config = dict(
    head_dim=32,
    intermediate_size=512,
    hidden_act='swiglu',
    rope_fraction=1.0,
    init_std_qkv=0.0361,
    init_std_down=0.0,
    optimizer='laprop',
    learning_rate=0.000951,
    warmup_steps=352,
    schedule='wsd',
    decay_fraction=1.0,
    final_lr_fraction=0.0,
    doc_mask=True,
    dataset='wikipedia_en',
)
Each number is 128 + 32 x the weight over its row's rms, rounded and kept within 0 to 255. Layers, rows and columns count from 0. The size above them is the row's rms in percent of the matrix's.

# layer 5 MLP up, 512x192, rms 0.0447, rows 0-48, columns 64-127
size [ 96  83 103 102 117  99  87 101  97  92  88  99  99 107  92  90 101  96  88 102 100  96  91  86 102 101 104 103 103 110  96  99  97 103  98  89 102  99 114 100 108 112 116 101  92  95  86 105  93]
[[ 89 107 153 127 162 137 130  87 159 199 162 109 184 101 124 157 194  97  67 157 107  90 141 129 113 182  96 138 132 118 138 118 170 100 138  96  78  92 102 105 124 101 159  74 131 113 127  96 126 182  69 155 103 127 168  92  86 143 176 132 132 117 111 119]
 [172 143 131 134  92 179 141 117 144 161 137 115 144  94 101 125 167  82 132  95  66 105 129 180 124  90 192 149  92 127 127 107 106 113  99 102  89 122 106  82 119 153 143 100 150  97 165 169 105 147 135 154 133 115 113 121 183 154 119 100 138  76  94 115]
 [161 127 123 135  78 150 176 167 147  39 124 139 138 160 141 151  97  93 109 156 120 115 132 142 100 159 160  58 132 147 102 158 174  79 121 197 189 172 142 112 136 134 148 109 138 125 122 119 140 184  78 143 171 130  96 137 156 133  92  80 139  58 126 130]
 [120 112 103 155 103 155 122 148  77 140  69 150 141 133  63 130  54 155 141 142 103 139 138 131 142 116 163 127 130 157 110  94 134 100  87 125 137 171 161  78  84 162 147 182 102  65 117  87  91  82  90 119 118 106 113 137  95 156 157 108 121 134 175 166]
 [175  96 129 122 110 147 152 146 118 181 139 111 168 131 197 163 150 137  87 111 187 120 160 119 103 169 191 157 133 107 161  94 164 153 181 148 130 162 100 164  99 150 109 123 119 130  86  85 167 148 138 131 163 119 100 155  96  92 162 191 191 115 128  81]
 [102 116 109 153 147 125 106  35 149  96 113 128 108 139 109  98 112 110 116 163 105 162 160 175 129 120 144  81 111 143 144 128 108 143 115 162 139 131 165 137 110 117 161 169  89 121 131 122 155 133  68 136 134 192 140 163 175 181 120 106 143  99 135 166]
 [122 110 154 128 114 138 138 100 124 116 164  99 133 133 122 132 118 114 183  86  88 145 123 145 131  66  67 207 117 127  85  63 154 133 171 181  83 102  78 139 152 115 153 126 146 106 141 154 106  89 127  85 122 106  78 131  80 152 126  63 145 142 126 109]
 [139 131 150 124 155 106 103 107 156 136 161 150 152 103  95 126 139 203 118 134 172 138 132 104  75 177 174 118  49 151 147 168 111 131 129 140 145  86 114 124  97 130 135 187 109 133  70 126 151 128 124 132 107 110 143 128 128 135  91  22 131 155  86 140]
 [135  84 172 125 128  86 123  98 153  96 124 134 105  83  66 100  59 142 129  85 145 160 156 120 114  93 131 120 153 119 147 102 138 140 150 158 174 138 153 122 129 168  88  78 121  68  94 137 109 127 176 127 151 106 134  68  98 199 148 122  83 189 115  92]
 [166 145 130 115 117 179 136 118  86 141 179 168 134 110  83 126 130 181  90 136  93 155 102  87 153  75 180  82  85 161 150  44  83 151 147 100 146 138  85 140 102 160 138  86 100 201 170  83 182  70 122 108 148 155 131 133 170 118 122 137 155 181  84  99]
 [115 171 163  92 142 120 143 129 175 126 138 107  99 119 206  66 185  82 132 135 115 106  67 136 140 102 144 142 195 122 115 143 131  98 103  84 107 143  83 174 160 133  72  91 128 105 114 145 161 143 176 104 124 124 170  92 124 146 119 118 150  81 138 166]
 [ 58 169 122 122 140 141  92 113 157 177 137 148 133 173  50 113 165 202 145 119 139 155 140 140 126 131  99 106  96 104 174 107 160 115  94 177 119 119 194 116 176 125  98  85 130  77 122 160 121  64 104 130 163 158 127  58 146 139  74 163  96  70 116 134]
 [116 156 136 104 139 124 111 140 131 153  64 153  80 127 122 150 146 155 220 141  96 126 110 128 114  82  50 162 165 153  89 130 144 150 167 120 157 100 116  74  89 115 180 114 103 166  80 151 111 161 160  72 173 123 148 118 167 123 139  73  37 159 147 170]
 [147  87  55 156  91 129  84 122 136 101  94 137 187 139 154 135 122 120 109 139 161 121 173 136 136  83  94 140 101 130  66 117 149 132 163 138 116  98 109 140 140 140  96  73 118 139 168  93 144  84 148 126 193 162 128 169 108 120 108 155 123 144 110 116]
 [119 145 190 119 144 136 155 120 131  60  77 138 140  93 136 167 155 190 162 105 107 136  96 114 134 142 112 142 120 133 155 112  96  94 138 114 172 117  85 148 166  89 153 132  89  83 121 158 152  97 159  79 127 131 168 146 173 119 200 179 159  85 170 113]
 [164 136 100 106  69 161 141 163 124  58 136 146 129 136  99  89 133 194 137 156 172 101 130 121 130 124  92 188 118 130 146 141 123 168 115 126  95 162 108 113  83 151 122 140 122 158 111 136  72 146  96 151 114 154  97 184 123 112 157 140 138  97 121 149]
 [ 75 121  96 143 152  91 159 154 149 168 102 158  97 105 133  80 149 164  75 118 134 106 106  98 131 171 166 153 127 149 129 123  67 161 170 184 120 141 123  89 155  90 163 154 132 177 196 119 151 147 107 130 131 184 103 169 155 110 137 154 139 153 115 129]
 [151 137 146 135 175 125 123 156  92 176 156 149  99  89 159 162 134 126  96 174 157  69 105 100 126 148 185 152 129 133 143 155 201 127 162  70  95 147 171 139 110 157 123 152 104 161 105 130 145 128 114 144 121 144 106  93 157 101 118  97 130 134 150  97]
 [150 155 123 140 121 114  91 144 170 133 140 118 142 169  99 132 104 116 139 130 147 124 145 129 126 132 153 114 149  88 116  98 191  70 134 128  94 152  78 135  87  83 136 127 124  96  97 115 112 117 183  96 168  74 145  94 148 110 190 129 147 122  80  89]
 [106  68 192 125  80  76  95 154 125 198 143 145  70 141 159 167 111 131 166 119 161 110 143 125  80 142 101 157 114 189 174  80 164 128 180 105 120  93 164 177  72 130 169 141 153 123 124 142 160 196 106  75  95 111 131  94 132  96 164 109 160 125 131  89]
 [150 123 168 142 191 109 109  84 162 165  61 152  92 170 140 161 131  79 146 148 107 111  99  83 149  50  97 133 141 109 171 113 104 157 107  74 112  81  94  93 162 102 151 128 125 161  90  94 117 166 126 115 185 120 120 105 158 126 147 146 181 145 149 128]
 [159 113 123 130 167 151 128  95  86 170 148  72 128 108 181 143 124 130 122 231 113 151 110  86 103 142  76 150 109 114 102  95 142 130 165  80  86 155 106 148 191 126 139 104 114 104  96 135 116 182 100 122  94 148 112  85 123 113 117 136 105 106 197  54]
 [139 175  89 139  89 115 159 135 106 148  92 122 157 108 117  53 119  90 127 127 111 154 177 114 172 109 106 127 106 195  82 155 190 136 137 159 107 133 109 126 149  95  78  91 140  81 144 141 173 173 157 129  73 114 102 172  81 162 161 139  86 100 115 125]
 [125 154  81  76 138  77 130 114 109 113 137 159 136 126 174 115 180 137  98 139 129 118  91  96 103 190 188 156 146  99  97 119 152 103 176 129  82 150  86 154 148 121 129 120 164 105  67 108  94 138 149 162  91 164 135 118 150 114 153 127 181  92 154 155]
 [124 101 139 150 136 158 152 135 143  51 100  82 129 125 185 110 129 125 171 201 111 126 131 146 163 136  70 124 109 116 175  92 126 119  90 135 113 139  94 181 165  87 105 117  52 147 198 121  98 113  99  81 135 125 118 191 111 148 135 151 135 155 103  78]
 [118 152 106 143 107 105 138  98 112 142 130 113 172 127 120  75  47 118 149 124 160 103 142 146 105 111 125 167 125 137 144 167 203   0 167  77 173 209 122 117 102 113 153 154 176  99 120 118 133 112 115 136 107 122 115 194  61 162 192 145 154  99 157 134]
 [140 141 134 149  88  53 161 132  53 122 156  94 150 156 136 119 181 113 167 135 124 122 149  96 118 114 123 153 133 154 117 135 120 157 103  85 176  93  68 118 161 112  92  93  69 131 122 159 153 145 148 165 122  97 106  81 181 161  86 102 119 140 194 132]
 [126 111 110 180  91 155 139 119  75 171  77 138 104 123 125 116 100 109 111 144 138  91 123 108 136 152 155 121 123 142  94  91 111 168 118 134 130  99 125 119  93 133 150  94  94 191 148  64 194 105  83 161 110  97 104 181 195 126 146 119 178 122  90 133]
 [191 133 105 132 121 159 151 196 116 159 145 179 141 134  96 140 153 143 106 158 115 123 131 119 119 142 144 130 122  89  82 122 216 136 162 160  89 146 117 158 133 145 116 153 157 137 135 118 160 108 170 134 157 144 128 108 104 109  78 115 115  80 163  77]
 [118 205  99  83 119 134 111 129 153  78 126 157 121 125  85 133 214 169 149 150 100 172  99  85 143 135  94 100 159  80 110 143  87 130  80 114  71 207 147 152 189 120 131 110 138 110 193 140  82  66 174 118 150  92 132  74 109 126  94 143 167 125 179 106]
 [131 121  77 164  60  90 116 127  84 115 143 134 123 136 105 150  84 143  97 125 137 102 125 154  68 164 123 152 146 108 104 126 107  69 160 172 146  85  73 146 108 180 120 118  94 157 145 114 136  96 128  98 127 113  83 109 136 150 122  89 109 203 158 141]
 [130 144  85 100 135  74  92 178 185 130 140 165  59 152  31  91 111 185 145 142 155 139 134 150 138 128 136 113 125 116  94 171 160  73 182 158 164 155 199  75 111 135 121 147  98  92 173 165 152 117 109 161 147 122 116 143  77 146 135 135 101 138 130 115]
 [182 183 157 135 106 114 160 130 142 150 162 107 140 161  69 166 115 102 135  75 159 137 145 154 149  88 128  68  72 142  86 110 121  93 157 115 122 159 136  96  89  99 121 129 118 169 142  68 170  64 157 144  90  82  92 134 197 169 141 167 103 138 150  89]
 [131 165 147 153 181 141 162 216 147 158 172 101 118  94 162 129 153 131 118 140 131 133 145 147  98 178 133 113 119 150 135 123 176  81 124 112  85 111 177 178 143 155  98 135 153 127  71 130  89 160 150 116 115 106 100 136 123 125 105  84 180 151  95 163]
 [116 154 133 125 142  77 130 183 152 160 120  99 102 152 161 162 200 122  84 161 139 108 141 143 114 192 157 122 111 128 141 108 167 114 157 128 142  94 194 125  96 170  84  91 170 128 178  92 136 110 156 122  98 139 112 107  75  72  83  63  96 107 138 136]
 [169 105 202 118 160 122 141 132 163 180 184 190  83 115 137 102 183 131 132 101 175 115  62  65 116 144 170 197 157 153  94 103 175 136 139  92  63 108  90 156 149  78  85 111 162 189  80 134 182 181 149  94  69 137 176 145 109 136 132 124 108 111 109 113]
 [114 170 109 103 127  95 109 108 203 145 119 134 153 143 100 141 115 156 133  80 142 169 167  90 118 110 155  87 166 115 159  99  80 112 153 145 143 175 156 127 102 142  68  74 155  99 168 163 197 174 140 135 109 104 174 110 166 103 134 131 126  81 110  66]
 [159 105 154 147  76 118 143 116 131 124 141 130 123 141 143 105 102 110 147 117 147 151 123 114 129 119  80 142 149 147 127 175 199 117  97 140 105 148 139 117 110  87 110 161 156  57 192 130 159  99 148 135 132  42 141 116 123 102 128 107 138 154 113  98]
 [100 112 128 169 154  87  97 166 133  95 146  92 103 118 128 131 122 119  74 190 114  69 164 180 140 181 134 171 175 143 163 165 136  53 148  94 118 105 134 198 110 106 156 131 159  52 150 131 129 187 111  84 182  91 134 111  78 140 126 110 176 164 169 149]
 [125  98 127  81 154 158 103 165 114  92  98 120 149 148 110 137 141 197  91  59 117 105 111 142 146 107 149 133 117 133 203  79 136 135 114 121 140  82  85 136 121 141 130  96 163 108 162 142 103 134 132 162 103 138 104 153  42 133 141 115 198  83 132 153]
 [201 118 113 192  72 175 104 143 127 155 100  86 114  83 159 123 121  77 129 164 140  82 176 130 123  83  68 104 140 122 113 153 146 161 140 167 125 142 154  95  74 106 156 220  80  88 173 122 156 141  96 121 129  99 115  77 180  97 150 137 109 191  93 162]
 [159 117 112 132 102 146 148 163 107 136 109 112 147  12 136  99  87 129  92 149 123 137  98 129  74 117 183 140 116 102 118 138  86 134 103 128 131 127  68 120  78 131  88 110 115  96 117 143 109 141 171  88 122  70 156 220 148 137 106  88 105 184  93 139]
 [126 120 111 140 173 165 112  96 149 133 149 108 142 115 120 163 154 163 133 150  88 116 133 137 102 163  76  97 124 146 158 102  55 125 111 131 101 149  74 174 135 104 146  73  96 165 138 130  99 164  47  80 132 147 140 174 128  96  86 171 144 150  93  45]
 [130 160 118 137 184  70 157 174  95 172 203 143  90 132 186 150 139  65 128 162 101  61  84 125 131 206 128 111 161 168 101 118 146 119  87  92 123 126 156 129  70 122 135 172 117  90 166  98 102 129 128 138 100  67 158 170 150 115 172 122 169 184 130 110]
 [116  89 127 140 139 104 102 114  94 132 184 146 121 115  72 120 118  99 162 118 112 122 165 133  99 116  95 139 127 204 108 134 102 166 117 108 125  96 162 138 142 166 135 125  82 112 140  84 149 141 141  60 106 134 158 149 146 108 177  72  92 181 152 129]
 [155 132 120 119 124 120 159 119  87 153 166 138 129 106 122 121  66 138 110 113  69 186 121 124 144  65 196  95 106 137  74  85 110 188 130 159 135 150 174 110 113 130 178 122  66 135 154  98 122 100  97 146 108 123  98 135 123 134 160 151 139 147 142 100]
 [109 153 129 159 167 118 143 155 145  87  98 124 142 143  77  85 118 153 101 114 164 125 115 111 168  78 124 134 122  78 160 152 143 180 103 111 134 199 135 120  73 147 186 155 107 155  93 112  88  83 143 111 168 161 173 124  92 137 192 116 126 115 119 143]
 [102 101 124 168 185 113 132  77 147 136 120 110 169 189  97 105 134 164 159 133  72 124 141 198 100 115 131 109 196 139  85 129 171 109 178 137 100 196 195 102 101 183 137 128 133 152 120 123 158 119 138 149 122 165 129 154 156 154 145  92 150 177 159  68]
 [139 153 135 123  80 115 160 134  98 108  96  91 186 149 132 169  97 157  99 118  84 140 132 159 203 136 151 119  81 176 142 173 130 152 146 115 185 103 100 114 146  99  87 151 125 103 112 133 122 172 153 148 107 150 150 172 117 152 121 120 101  93 158 163]]